python train.py --n_layer=14 --n_kv_head=4 --vocab_size=923 --norm="layernorm" --tie_embeddings=false --init_std_o=0.0 --lr=0.00237 --warmup_steps=254 --schedule="wsd" --decay_shape="sqrt" --doc_mask=true --steps=4581 --dataset="wikipedia_en"
Each number is 128 + 32 x the weight over its row's rms, rounded and kept within 0 to 255. Layers, rows and columns count from 0. Numbers have three digits each. The size before them is the row's rms in percent of the matrix's.

# up: layer 7 MLP up, 512x128, rms 0.0894, rows 17-69, columns 0-127
# down: layer 7 MLP down (transposed), 512x128, rms 0.0746, rows 17-68, columns 0-127
up17 095:161116130095049120097146149190134153090133065194134142103119121148102136048111168147144103092153131143117142180099168136134060123131152141202165117089126116163112063143139093130179075149150085080135139081135153187102138102114081113120113146131169133088136097132100132048140143123130075174149136120163130103093123135136129206158181135101068132153115154146128163158100140096139113079120
down17 104:111179128166115140092095120112152105115162153091195115146124141199136153119099212137100122123121087154112114127109104153098074135107127123130095081092134170147070114115105102108192155143106037094171101109224122150123130137120144157155119140091166071166110140095166105108147156160116142162141117081146124147117158136131189135131070122130194133130074097169125073104104105092207115125126
up18 097:069152139128056153077152133095120116091174119156145104109119072140153098101059150075105169141115147131167159119128104093124148156184174150080088148125137133208122122175141124139167141111158124141154164120162085137155072159098129059145171107135168111159148129167163132107116143133139134049103161064163101163128202156109078170128147118145077084168095126131131072123147129090157114166129
down18 092:088127081153120160123151201117135124173137087116168169128118101156140114157171137161046100076108059103180141115148164126162137182117157179148068141112173090148156150081177140139092079058147107133127085093092194151093142097104121103131134135122094098086145151153113130108128090086121111172189099113160128154105183104095147134119152117182154177107169135078166124094081145162120132116128
up19 093:144081178081081160153158144160054066118144134106136187139096189104152152152106123148150140131188111113163124162147224131100109168161125065118139110089129171138122125126113098121109116156121104081025107173136156137168161126129161172170145113088109128126124064082135119122169119140188132072138133152117134118096105130147130163154194148090136133093118143087125104159098083176124093106149
down19 082:131141101106126112144135125167174144174182112149139091122091112132147134202133167116165165130073140133135122112176113129105138125135149102141105126141100077169164050125124182116132140136164123196126113110070092108201164117115159138089122148180083164116128088130092036094073148169071136111122136123070105109115113092124175089110054128180128176141207141114108142096151108116125168098119
up20 106:102141118090108162109140150100174075066089091091133146089134160186144160121110108185102169108132115099132110077152133133131156164135126159134151163149077079127109088140137080116168115181155086146092116159145138148110137135088060204135154141090150135193125126139143121167157137029076141115145164172066130163102129167113205116154086107156085115157157127098102143115114091153094120150179
down20 109:086144122146164118175096133110173164129197169117114093083167139123139108146112215102149099169126150173085122103096127176140121137156098170078168123091191103118154091202176150144087160108113106173164139090083200095153172143132146124098149103140089167076134107168138096131090106125069165070126095090130132121091132100158121048149116122100148117145122128077119129098129075167133128132139
up21 117:099133114104104147095116100118106113124112171068143108095140169156186151143137056145128149131129150083117072144104175158166123124143112158190185118100171148106118149122124163119127094162130195109084126155137152160154175059150167097123143132068123143124123161156130145104194156076120047214129135148148082156182085110144141144110137119087100104107085171134158100065151116071117094117161
down21 125:094134120118105059156167099121150159112129178136116149084131166176157098109115115034132163161125111106095113084126179091132134148110122109191114132160104137109107086130164130095082137078082118200142117169174141115141132105075121164131134206113142147133142144151115128089138174095120208161131076119080092090185142108127109196111141137088114092142161126092125216156145136091105156124102
up22 108:118137150085136096141085100125105164105090179113180120128160093149072146072161127098130153099181158093195101114090130201137134059159077202109109120094122117129107190097132129120096105167121181148105132154133166136088164087075118111178172193131144148160100142150146157082119128112114077103134126167135117098136072124093108128124121108094155145132151183129184090119160133135141110136037
down22 108:153160188132135074142114099139126126109179077146112192099142100133148163097162131142091128129120133104114091121198099094189050146157106125179080150169136123129150129166069109132150097137121103171120103128101164114122158094104101153095130097149113146109107176154089056170138166170039175128141138149080101135140128171114107166108142162150202097080130124131120171092095122157078109097183
up23 095:113122152166077119084123060162170171107175140120083124104104153146135106104125141164150063094173152084129078129142170089144115146175142156158129157072096137116105192081085147106107067143159109114108161174133146127137129150128140094108118129049156140036135109129168123181148162141122130139138108144189111171155178099120116163162108102047150088116111090132110110154150116163183075110135
down23 093:129104115095150051118092146116141152134127135134097121168116132109114179145103119166170087218140112120162105126163054142101189131173152136141124142120111141059141156124090152167159182085095211097140139079120127109116140169132127098122161100125094108117118046087187114144178165111121153070099145145097151087156048183121183136138135108108101145154087134104128120138137143090082125158167
up24 092:131145091127115125134152130165083130099105127123112083111158075113118140159124077162109050166120136097113139152066095078187160140099144172153143157201138082132115199107146113117093096130143110167139149182130115087130136074140202137143145087030154132151132128160105122138113090106114165161109199061133112128138143100119138131139166126103088079145110221151124145165162162117141092140100
down24 093:094104141183139080126126165070150152155133153108176146151082173044157126148149174124132185145120114122149182119148124153158090097126151120141065134093035134119141158125092120142161161178148077153084145088120125168184112176139166132143121164140143112088104112123058092139109127130188119129138107098112162112091085146166092150163135142122068125173107079139151166082053150106129108086145
up25 104:163171163103134136106154148121092160143133078063125062094186133086167150159115121133113147116059138098121061084086156120140180153163121131117071117076151127105116135129157067158171199149134177097073121140112145102143126116106119116146121164049134143125196096144142159105159113133147079206179155123139171117114181118132096156165098135143109101082137170110113130141116097172149092080130
down25 103:209067157143125184171135181078090103142175158105153145173167134161136135113096190116075094155102137143151145096113152145118118125147082095157165159105060164129080145175113138116128105078126117171125076087132106089180109141110136145166117152089115125103151134072107103122095144168043089178082155087138110138115150155173154126125124198094085151144075142103150130092120153134115122093155
up26 101:111131137130146122146132094076172104136107140120188164088176089124116133120157139131092198096102108188112138145103166102143093086181125141128119131119121158129114121124105135131098095121187121116164168065097101148162074080201116103147107115100195184218083180154135154085170106121145110148137161124166108145122083140126114124124151103101116122097126170135114125133177108127011109108067
down26 106:155116160173137126124061143170141117107120133145127169168108079138191109147144200151154168107158105175121092093139159132118093169135176084089121147072112059062136154146150119088159125127093104107134147133157148046124137113081137109157094125192102147137080144085104078159101135127205173161157147098092134102136152112140131095130126114135063137113120076173050151129090150137172132156105
up27 086:185098052113091185095145138162128081076117105076143133077117119084057113117136123111117164122165145103124130138145111131124173125071158131072164135177108079161160092117140114153184044122186157116109110153105168156173126087098145136084123145127154133095136134173107139153137122146190161150133123074156097114142151135148127157147191126076083126130200082129122084113060137103172127117141
down27 091:088106175168102105164124188093130105138067151154154128083135138095170146138116129150188174122150168150134123135136146157127082109149159151082098159148123083155255116127101111122104151139142192152110134100103133155109126102155137084111119072134145144081090147144112056144090131102177136145123081112126156087109101119154104086135111103110134153138117169134092097108141133110084194125134
up28 101:150143193088127150081157134137102144152076078125179119126146062097147145152118160187118113128160134133123124097155131128142144150092146159182110106097097117134106082120087103128154156130151126100081153111088146042169135140101079187112075207132142133075158096165143160119150137085161131155161110116127091175107141132130128123173158191131063089041145187130072155137142121139121117099177
down28 099:094124142133148129113152123113127152125153137088114078084111114167108107127152172108114107106095134108100155101123140128115157204122114148079117159086145157152111140078146166108104131172161095122141139148194113223129132166084139128090129139172135099090150104103144045150141115136101153140133115099120155151137136150170131172086118178136020120168072138136142096105129222169111134026129
up29 104:087103073146112135073120113160109124113118134142142104121142114121160102081094156139134117140131100113133115234071138135158129133124119208142070101145177192107105059162162079098139127145166168075154156092134188158100121159109138136132145089115139139096072133126185122135112138165172124141111179132186088111114163094157138162126160104108102119106110084116126115186197125129059107102062
down29 091:075171147120144088145117108143131112112145134059207193120110131117126162169160098128124161097018118127175154109143117089142125140072169149175155126134115139137132160060138116135085085123134115153151122070124102081088114144158103117086104110165169189142132162158145102113129099135166168088158076091114090139066132090164179107153178154132116092141089169143130133128162075126095126166175
up30 105:116109084131093173092135116086118101198125098095120140121121122164120167069116059113117115120126154087066106092119190149164108100100182131133124142112160115084109081145168148133120178162133205135115104157132127170134086110081130173101138180159136147115135112141121154118193216096125083084189137177143134166115124104128180119140151096112139078066102134133143164071170095100087105140158
down30 110:137098096158099123114157136115127171129049149113105197112138109167157125198084153182091135160050095123099111154120098139126055159092091112167105117100133116139071112091060142137124143097100149130082144111172206151178131164107112110128110162122075138101172143157148146106149097112076084161119129154148109191125136142180138095169135147151150165090130164163181145111124145161057152115125
up31 100:168195100090076164133113188136117145173113137126092093115100035104090156092087108096093052116134165135117156147135087122122159158116141166090094140141136123161101119141159150113139153098113137110219144156135134137137083153108199129127182204159114129101181111182140157134098098183081118110104160151105110135113147100138146098121090108108140125126145162165146102185104114173073130063118
down31 096:132138112115100151106135141074085171060111164124155100135152182142090121143105095157145132123125109087169121176165113126102111130076123136129199150166080120102114171190106124109189085119157108075150058149176086111105181114073126129168113168106180102099089170127091111118107114150149089137177148223101090119122151158151107155115162071083111162143160154132161133106106146068146113094136
up32 086:138097099131129123076147107097047059127076182094138133157190078191130132088138057165105095110125170113082104126107112122114182105125197169124127100167067162108127131142102136102146122147109133088112156086142134140200094110129114164184174132108164137119151159124106130086107120127117137153122166141107136090152132099114138157159136117145122061100085167145198107211176093109122100149123
down32 084:154146153163155142138143130089183170146082155169079162106100103088095201165117208140152198089156097149165119126097104134081071147092117113070079145098157128106078168076121146153126136075092149134114092128138119131100131119175113121106115129138115122212083123088151081117137126101095095077131134085163170113149154129145095142071146086150186103146154152113133180091130161145148165172125
up33 114:117112139092159117118134023110143145075152173085135093113158132102154209083127089123110116125169184124149137130139083179106179099113104129180123108057167151125117116107107062101168142154145103128094144111105152139177083096069121139099167135105126153074102196159131156092152181146179097191174103142145148152110105093165119113147137155129155087146120174135163095172139126110128078126106
down33 116:181114123119100151063159134184108200108144113129118127063160128086192101115132118161158116039163106158081155126172088111122142164137072133131088134109138092068121071100077187135141139103095108099126120103077124165117136137125183144107086169160096115161169123097142161091128079111140091220102154144093117111125111105190130172167159143156172144130129113128141146147161141153137124155083
up34 098:114146118125099124100134138131116152073126140097084078133189046118124096114130081125084125199134145130088127152092126168152121087166119161117118116123114173117119111176132125122182141172139084093123162197152139113073122093162193154160205156132109120076140075161155122101135090117143168113139200077149113143105132121171087157140091091111086127126136169186146151115178091164089133134054
down34 090:159137137102156138146138146029152191104092133134166092103107159080134107084094152118165109122164158175150120147098096174128082092107093048168103126109125141195175120155146116147167173087110119160108120136107123109103157028095148101106145146138109153132128174138146088120095113097132193110140085147115137148147116172100130095133204132130124150081136129165115112107160137186066191149155
up35 087:111125051094133112145093133132070094143162215056111058079100095130161110095087116176099114160116149161148155065168145183126076146173166165086143158168118115085112116092164123125147077114120097149111104145136128165136093125102161144152098116143119141116182110170112134166114073157163107141111189188139148126124120086136133136109110073105102116097132116185146164187098106146159091157155
down35 078:152085159171139107138117165118166132142162075179141105154146118162174146109129048113160141156106065120136139145137122130122130147110078097176177117109070116120149072172107134162079146130117133125162105080098107114203139119116146129088119124165161093062066114112122125135092192152101129101167106105196081128119176149106197140108146112171169135165154098104181159066111127098122083097083
up36 109:168165159120135177147088150156147146074042071101167079086155116144120139068137123108100145112083133110123129133127110137178156155116127186124162158200056117186105153101203120118137134126165135114165164131106124185169096121106102065128122166140143145149124110160160138165101136107129135146117115122146117144115120138074180083158090062126123113169185145060079149142119107082063109129133
down36 096:135175129097150116189135126152158161123128092164126083160164137137221082111155135138154034154155105135126131130055188091110114129054084163125112134139125162160125115104130158155180161102086084122085116162072097057162136131126144062157127113120126150125149136132128098157052148155153166109121144126124098179157107100163136140107110124148118138129109057087170127165156095141092157149073
up37 103:095121065097127180131119111138151131098163139081135111114154101143130079130069118109101135181158121124106118160127112075149200094153120144104109147193166186074112095096140117163123075144127127154180128147174173111228128144129143093123159079088100134150124089218138138179147138117115106084106109150185082147154127105123093138168103183151083116102087082111170115121175107145141103115158
down37 107:130158125113155124155148128096120132111090153130077144067108138114155201114070146076151076139154084104179121154146111181091113098085118095200079162119143152167119098103138129106146163140111150120104140190127106101136090237114156126097080094146123126105082113135142159118151089157119129134117184137111077044069196118107191107135091149126148121135089150133121138158125141148153108195139
up38 087:150115089101124133141124197162131122110179105169168059108109130072114082110094146111104171088125120097149152165125153112090162141139150186123100115164185173158159148207131076078091108133130193128133098173112145166146120166142090166112115093096175128138079148127075110114109134159133124158158115124170098105107159091113138101102159154109103135191145122154178124061076096183102139106054
down38 083:163079090171142061150161127056103100188097134134149150102150117179107149130177061116132092100093156143166136137139086153167173121063084128144135143106065133160154141141118162121138104070127109113111164063135108151142210122129166113128123145108130141145146168173115085148107132129174159104172106177099111095114126111172125087119165145104095116136121079123084114160203163117055114129177
up39 105:162161121099124139117156105154082157096183121096082138123181112099086120085087112119138125126174172146098073142100172120134108117125105106184169059076110171089131115131145093125147132148135107105071132161103167132132106088117156116066118163123130156132109189180218161137134135179182065093157119129118154158163105061166103164150171129107131130137132181096172106167114152127122050109113
down39 110:159126150144149147092132121217125114156132122155072155137096144162167125134113134179166076049097164121132146168117152124111170116064109155152111140166096098048101145095101132067129098118109131107144143162099126192152153139151094161160166139115163092139126130157136178141148153071158113168125093067125112097119130087138108120197151175078076147087131098118125108164059151073112184144111
up40 099:085077056117131108105156137105090108101130164208187148145095112137122162140081089109082143172173143090105187110132102122149171135173132133027131106135152133112124052131133072154141122148129087154146155135206123138137090073076149138145137132182153123152094122152080142153134125095136105090084186095157148137080138130103144138120151180123114073151145088113173098127153098179158129118134
down40 092:209088136114139155056143146149204087170143138126114126110121165105124091164121125084120099075026141139156087130179132160131114133111145153166126095069133147150079093095142159179153105120124139116162088122130155149098135091136153132135149099131149122145132135061151087137168161129123134104155131103088115185098134087113181121162083073061097079100134137166134126220121136109147096162150
up41 111:111165108151126119120150139138117133097145178116128122082149132131093155087063121119144113154098166107154092156093147096169142118135126125143099133085164119176091109110167128152064059154128131085069139147127142138161066088095067137135098089085163162199137192149161130185113157109182103153115142212210138166102120083088140145143103144076125124103112120149131129149130103165169085167196
down41 112:161148096173118089076154165182130138120132145126135141168147138151182200106102123130110094130142145129116154099116171166073112105127126123156175174162144139126081097111124138075144151132114148100130050165144103140165157175105161101165158096184107148130094087119180099109111078153072092084191105072083163132100077158103104111138087097175111058061146135162137166166114117143154139094095
up42 097:080177080111139134091102127178124104154095090094133155170182073135160103090134071144083162112164164154109153098171134170137130121135090121100122124140144134183109121174140157103036134156152109130093147154176111116105097092142085107138107117111089138165155210175079136161132105157122116025136157131139153147154140108100150168124134177116124097152127152126157158135062111196065129105110
down42 082:077135132109140142131105098186167120104138109154136209077135172114118110179151124150178102116189140116112079151131108073128132131148098132117159156116142128144155112168050098175144135200135123146136160184142115084129128146105145074102130144160059104104131052153105072121135117142112117112048119123052104123110146163172149098133128187164132117095131091191136133129093055125126150152174
up43 093:174107110116084139131112090128095161074120145126110165122088128052148125105118133181163087112089117081152128174158150093135161139134083099168130109141096141066109133155119127124117115123142109106091150097114179147204130083133135157093136126097124133045187073098146133124142048175168115219140152067195128156119125093104161190150184162130120143107116113132129137170145120140158113073146
down43 088:099098128116113094123107105135078183160180133094174113114088138129157107133109084175163091142141103163111162127171094125155141103121111149163121170167138088151176116080135169161124108180056124156126102110124066053149178168182151054107158108123122076112168121089128094145125121125167109098097098126078188135106104181142123074200129110193151164120125160144111149099092108153150112161164
up44 108:101064100103076107099143105139180075117172136162104130117115175126125174156099116178138152077071135086148079105094127143117157164126152163147126131087124189122115143151135034130138135170135137064126161121179139161132097084128149152129143116070136151140060102078094148048159158096201095156124125098124110147103138120162088151140131111126102118157131129168127166193205140123162107141105
down44 109:165115174186194126143124125141147152128121130175131145099119108095102166125071148188180124153167188082146143153148096172123123140145096101123191129113131147135100067169060077199095151088096116124123110138132081127166187120134140161068097091169163100145127142169081089100117090156063101124136155141157108127101149164128115132088154103152133143114139139186076092119109047096120123122084
up45 100:095156151140114146072129115103174108084145179120146176097152116145166133130119127203143180134111151099103086128136144108147114071169133084169139093108105133104127103137123070140143154110120113092187145100143190122103149096154134174188120163129124146100064160093145142126088065077124060138162117075161118133103168133158123157173117170133106136181126131120141071218143069177113111089078
down45 092:145125101117153096127102087141077135180093154139099098128156119088165092090177102115121132171151064093114131112136063110122147088176157143096092104099170152155142131064115142163180182130067151155146133112137117102136128178119135131135115154199189146194160137119065099180180097144104099060092123162127140107153144134160140158161105075117145192172088102105109104183122134133065134106122
up46 072:150128138096111193084116088157132143109163159159165152124117136132103117071114140169087096100100147112126140187172124105185129139088134147133111096171178096133149173161122165105078152142156113128124146125180171139162082112181089180164090095119176142182156113114092179094145160106117123112100129153114084141100147054121118158177157074072133040121087080107155111123153117145152063180122
down46 097:141114121073136184098118154165160145139185159108145167153097155109115108114132137168091104142099116083133115170154125112158139159073086144140099085134144137084012156145157123139122151141094102104182075107159198160115107098153165148163108109139125142138169087096137222161159154092105147093143153195148059165118131075075088135143106113134124076137118118143113118100168108132128068148116
up47 097:144120087130157113107119129111121132137143076053107185101127162084179119096158156135115147113066175115134147190147147129148177103030112144182131097133151173109115099081119136149101132195129148137086113113103161156119080148104155088083159135126141157119117144126146147151094164140167096157164150164092092143118104128113124140135172157107139129080202066149171069077185126065099092162097
down47 094:055108153171121191129154144082175103140121137090151058130107123143150141182130150149098139138097127140155160128176100141167132113148124129090149117162167089186117113121130128140168108123109166096138163157150154128099118146157125159112088138096156129167129144158125036159141087092052156110189099139191069109120064120115087114164132138100101169145040176141083121118069090136125169092130
up48 088:123119088159050154188144118083127125091154144139141101098125083155066075119078156166114101138195119135135176173062123113168133084117179131129151131172098096154133143120181095099163126152169083069082158131102156101120133158168165128075191095117155122107136149139167122178125134120172142184188163117156098108135157101120158112162159065159090110137144144092116130103126079089165130080116
down48 089:100064129101139095126123112115123148160114176084138076147168156127165179122141132126106177184119146113115131085059113171189132149202148108088152147133112112146207124141097166118058115069110149158115156163189057149166119130138119149084072103129136111071141135118110095088148060139118142109138096091082166176104142141085136098130091119114186132086143152145160154127113161180115139117172
up49 108:148073193120126142123122150127125071119129093061124176134156100092166088127173079146102130143136136122160098136146186078136124149058154113157138127132091115094124164164127119090095066154136130173099157205054138142118171180132110156133140128084125150095147080162115149151151098139155079122166109161136098164110063117184158123133209121107111122075112165155073124138201110098150128135146
down49 108:132147076199132151070173147111129111150110136115114119154138151165126173143208128065127170115119100094115143142108145105155088110167084131120121146176157093138145135149099104112114138120184164186145123102129142155081109142073107132145135123160111139217160170115084050080107155105188153127108140109073131120157088101098100167120111186102072110126085080119079168134106126092173168178107
up50 105:179151180093113128106173168068114119087103140165114126106157086200075119165134096122085177147158145134120112133124121100149115184070166177108092068114107110152122081156141093145130069121165110158095142146155125146131103125142045136129121118127165123177208113134109157106157101107111131160132132133141131151116143133161145149149098132185098073101117136100158177071085102224152101068124
down50 099:122104122147120077169147123137125134093153151140121131117144132136108068142146172151122051105080110179076133104149098140134103118111071115098127085100132137155122123141123126156114168195157140145152127096130131051142172084167073138169109153123185183102095137185139138188158117112178123161120143182118136160125044128126080121120093118140207114158075085105144123124089142083166087202167
up51 103:098140118120108114075180096065135133084076128117154124104120110078164099146157190125130215119086153113125124153154121132138186134142116160131139080162091098167117152143110173126151084150160118120128147161117130120089108169089167150113130086097192172122144116157059126123138127120141081102116216100138145164120109154075169135140159077160157124114198176058186116086143103089152108172126
down51 095:116110163146145157135146144141101157135110120102134067127114173194122099130113094131164107179125140136118169130152110047109122076118143123139176121107072110100111186142157132126101176126158064151134138028181158063145140087117083135194105111177100123143143111205134102127140152158093175125173104134157125092104087163159170135071084144165109168151088109169112115137143080164113123077135
up52 087:141179162119086151129145143142111176131185110068097079126162086133073122079092114096168135127136164124188085171169099126110125130211110140100127164086184134152109103151172139113146077139135106089093127111149122112135081122103101112176108162147126112126179188157155123136072135153167108134127111170197155166090104056113123107145100131105091093160062170127143153129095074169115130065125
down52 085:128146124165136178035171132090175046170138135151133137166113131139108207203110136120090175164103127124083151144123138124141129079089103149103108122140141118151102116102094146161134109134173106087150066151121073132129145127156165159157132168055148144143126115118095151104119123148105151180169093129068124096033169136121104163101118109133108095117077144179094098093189141117157162112138
up53 108:170113176110163136145108162137134054122110122104208065178171182128151124116168061129099161053100128111185109150114144104129172136049112130145135113145091177117110081109103151150077133155158132060081131135078118136127084154116134110164159172093151107112110142114147123105172121158132108121179128173126085088114150131183169189126156107121127123146123189103172098092149088148082110140143
down53 098:079099164107147101092131160084185085104128126173096102163148125127144143100107076178156116115159136149125117154038180159125112057116145113129161097140176163152103145215153164166111106137077091216150131101133072096130131113096114137141082099109097144131134121112101142117136159177116185089154120117137135036161153104156133157156146095111127136120180082075136173157161095141140120125126
up54 090:087105088121120135140138196138108094219127084119149082122171132165154114189152161144142131108055155127121048119149162074118144089201142151095143109131107146122102133186085121114109198116067156126134149173167127131123136135157135094107098130121160123141099131205091148172163106122112120084107143117148156115136085109161081110139130091168130087080118167135125088094116040160166123117146
down54 085:157070221081138156121109148120122141146173157096131075159092110117138076113101116131095127141112123135149203082114109109138118135112070107124105157116132147135165088098119111139119152101175099100113121056156130064112123137121139094206122135123080090120177050091071143153166149128136151131137141144124177108088098164143153121094170122181142155194156160176163175127124198166140091128110
up55 093:109111109106126170116105078173085116204092117088182122140106194110184079082074161112144131164096161105116118171089192081132096128140153109137105145169153121117099129066138157144123153135132153094147166163117156180094068142080070152153173139145157131115138107151081137079171106149144188111137173109143137078151108108165083145132128080085155117120078086082178174124155125117165125113120
down55 082:130182160137145139164191200105157129137170118143153153044085132151107152126165097148157108136126123160102070090144134119160138104134125119087132174085154116163056156129163115164142102077096110218128146085173105111174120066107136094079080136094119126195120115135153125165121111154145160142130078033106104093110165094119125161168110160113149192101097109105138134112129109142142161122144
up56 119:116152183124092137105175133083124112127099148102105094110204100124126183104118097096120218143131160135127122171121192074172132120055124134197091098074084127151111091083122094144138114119161104115122140218122171136126091180063097118118162118146132125108157153133168129141133168149133071110151109150172119204099179084112156167148146089124142134110125139131148087103141114123114071169142
down56 128:123127134166107112102136185130119083180148119144164196150124131103172093118128100160090087109107177168131147116110101128155153186114091139091169106163115161065116175077156141102075141121121176171132091082201132098160153082108093137118094174163142121102194107166108104127068085151171110167119129109130162128168137128179110105159126090122115086166122069103109111149171125082123196072101
up57 099:106142122096127104167090072120105086071111147116109125184115096106179110119086151138123046099215144112183129117176133116128128138146077124149116085112138104112115211159113089141160100140133140146150136060096173117099097098128155210083161134141116164167161133121106164081167134157151142175149099114203105162114139138082118157157132137145075109114146176132132129105160128155110109041140
down57 079:159145054073161094097152134165118155132099055131094168101152102117131099180071134178086115167131090169153128153098162120119162113110115156103077148115094107164073177063146084160139095091148112120136141121184198155169172150050126096193170119084139128115145129131160143143115105122157078124163123123126141179125160125128102186096098085100164145084108120169089131138128156168148150157127
up58 096:150188106119110140194103117129183123073165131164140148100161115121140118103139167166106173100092120114114113147103114133134135160071174099160132125115155136162105100096067118096114178102168160100130179169111138168137159203105085121127141097157166171117150102126153171057144098152141170168145102137145101103113133117160123148148121030099077054118086155082062112121125181073151118123103
down58 097:149112141183157084138115158148115135167206101153132139145142130059162162069163094125118171165094101153177084124151153111095136163150159156181109154200130112090132123092078089114111132061091096085089110153149155136071123129102147134140194111114069109174108119103093114153116133138154145130126110166039157097102138148098154059182115135125192149115117124133119109114075168119148138128079
up59 096:146178072103112175129137127170114116146103155119139109131146070130165131080087093187118102165162134111143143064117112172117141097166108163084117120114126166156108170116121139125155171188135111115124178158199100126152068109144181074169150104146137145127182098118071120115124081166126088114129167185194132069142110114081133176134105148155147092139111104091087173189158112175097140066126
down59 095:111100137159138139160173129077143126143132072135107101154060153187098152185133195122118179160170148096146148137131102114172131038126126081190092125165074140099138165082084140125098143142166112144080150124097124136098105084138132147098151084109125131097191157178157155085175099120110168098097147098049132116071180152126122145107130106142127153124105139134115079128135101170155158199105
up60 099:112167156129126154109144181196134086113107178060110139085178112109082106119124107125077116106136152072069097070142111109137183106092178085128135101147176087100134160129142092131177179164148090131147124142125108164122091196149095141163197117152115150097117118132142126122130120060114176163181065056106108109123118146137090128143167142090101132116171099124114126120112158099096126193185
down60 098:159104145149119120141085100122120171115086197170175125152100154176118181148147095124117125146144174154128110156115135103134058152128100122155081133151097103164149199114147120156107130116153100115107129085090138109136156099177131120190019131110206107066129095148077093152139188169152078154089099167158168105105186154138138072116131072140080094114109147146159110105139114136123114164105
up61 101:083115180146120116082119135114104104122131137108165210119162130129153058127131093174070130115177152118113148149130150071107118122164132079163148064079112117113112177092164078120074136109161094129179198102113055109128101087189175133105158096144142178147117134141142108190157116122112130119139164123121115137127112087101143120169152111135123128138132145161179062173158083160092131217119
down61 101:162119080156162084089171139112106135104130069120093104152093139155109115099144096125154091131128112186095140137093154137182111132138116139155158141124179128118140130109167174056129110122144162034146133160128120154184159053125175140072190087137125094152145170116127124148142129127153183146186153135150174176085071085112137119086080125138134075084122046143117152144151124079072128146135
up62 098:137099172112074151141141154130099119089121143162145102088129154141086121116067136093107154107111128118202187160134130126149201175037106172122094127073135114211114144160141130120149153073161104112085189167125136133105115187077097102149183140169153109126127119177139131074117097094145188108087138161152112155104134128118119098155130118102082145168121121144083085111082119160194133137167
down62 097:169142073134125103142131170143129162097163085133073124138143098153193149132173178153091077114085171136059124122134134116137096175096154199164142162129163111132102149096119103171098151083118109098173066163118098066166146110133143136141110100148103100099109099145104086100152065086108103175117176132114103123157135086120139118192105128146125115113071192113210157161092168101112144174129
up63 090:103127129163119095048177145105125080082093109087135080135131070108166078150101132173080086098181162144164115172049129078182175124118145108099103100166107111116109141138150091095101087117092069080137158170171153227114115129159163123088124154081157150154119118159155128125171121148095121153179180148137117128137135090133115115115158139155082135129135185172118094148119130165124140091144
down63 095:146101193145176167096064153089091092112113132139096159112098124119129148096134141143131083111166138110111106115106148110189148098159171065173133129126131116135161115153194106150129172122097112144077067100095121207139130122131120185110159163148128037084148117136097087086135134174094159094144196103144137115129062093185126152065146126131166131123147136151157083101127129195086148138162
up64 100:059130121127174111115215134156114154126135159100114081092141063137093077113083104178121105122102156119107172166084102126180126090075100196113079136181169093122127102129117134097151125149139126073136153162172156179090140175158121154183158127129119124122083105152158154155135129080132139118119144178150101186065091123123121115139125141102078175125146154172149081088093082125159102068094
down64 095:149112193144150095104207138159112192132159109081119078056172161146099082093119102088209137120157111141138164117103141114134109106163094172143127133141166147195155155163177140141096110149151100140168127098111156094081133161112144070127172144108117147132083133064173136102083073119125135130090079137100181162094158099135184112087132137166106131072107141157115102109161087116158101115094
up65 108:115141114055116137118127171105094089127122040128141151089159083142113108148125152093103137078079145165138135151140155041177126149108174128087129113152112147182114123147145132096052110100124142109091162130167125130140104123073090151184096115134193103122185139141064130119176185064127124138139121136122164094132160117152152149124123175185072138073140149180141094088125089170153126111177
down65 122:065154106116149159152130174060155110095106123119179171225123062161076098077025149150097113182070127127118201137108140145118114127170132158081170138154092137131134161073135154111164141160082167125107126116148127173094160186113148142133121129093103132121120141144131104108108116145071097122131138083092132105149148153155126176101138136108134100106137171074134140180110170116112175090115
up66 098:158068110091121139126176231208098118126196135099160121068136106096130067122136123080133107114182148129150129139135108152112106099142133100085142107137151090106112164114177131127072197128147092170168154139105110124117163150186141149159147124120173137094105124124086135170121102094099152114093166086131097116151099133100085096152122079231113156122154156129181112079183130132119136121094
down66 097:130166133134084123081127067108138127122062140160150121142053148169107121082118134181124187138120081142133130111142156069105142167107085160121044137131148109144188122133099145095132118096087179131119131138118163129164069109104138073176153134116150122142174142131108198155157094077198152116142070175141146139119140145164057120131184138084082173161119151131084093155162168117129099150116
up67 104:105128125089156079116144137096130104083176097133134158137145248109102142109214188148110108072165131108140108121145113127188099062126113114151084132146142152127134091165107128102136085189121116117068159151132173100108128125100110164123112119087148148076118159142128149126161141132144039143159100124110125123114132110157095124145137080139162098140155055130196082131207098162102123148157
down67 103:080124129125126158177209110098108145139159116111148162129151153128102081091109179172162184149111140128157150140097097157077110123166078141122173132148133133182086135079154183153151159123183118089141101105204147128115184092131115087119072174176097073122105065170145094139095092130095096055126132140162061140136106145101093102112131145128109158150061152099160084150137093156127139143128
up68 102:112174130145135167174052141142120112109137150126189095161111144116157101111122124116096163134168119132192163155171103123096072123101127153071072104135198202207124135093167096147096112104139159132099173151127120128168124120119100102127107107134131125101118109197103151112147184178145169096136150197120102093113069072146170146139152130110072086158155156145094147120080103088061120132130
down68 095:110137110142177157174116159153136105117138093161122175108138126127093131100115161151109137109133138104094086137167176138133188096104145062122089113105192181113061110116123103160122193119166121092074089170068115124129093181162044202103127129128180141147129140102144122162157146160095139178111150126107145156116126087165164155138095080174091129058128111068110114059131107104112148173140
up69 092:083156170148116121091096101126120140119102164104147085139101128123136104183153149137097098174107177125199134118135122115153180198089185141082085117096095155150093117093161100103075116123103125117152187136188131156106106100079171096118093096137154126155113135136098122187157143167115103116161133085093146118104169097182050150142149171123115033200155108144131106179139116147168094134108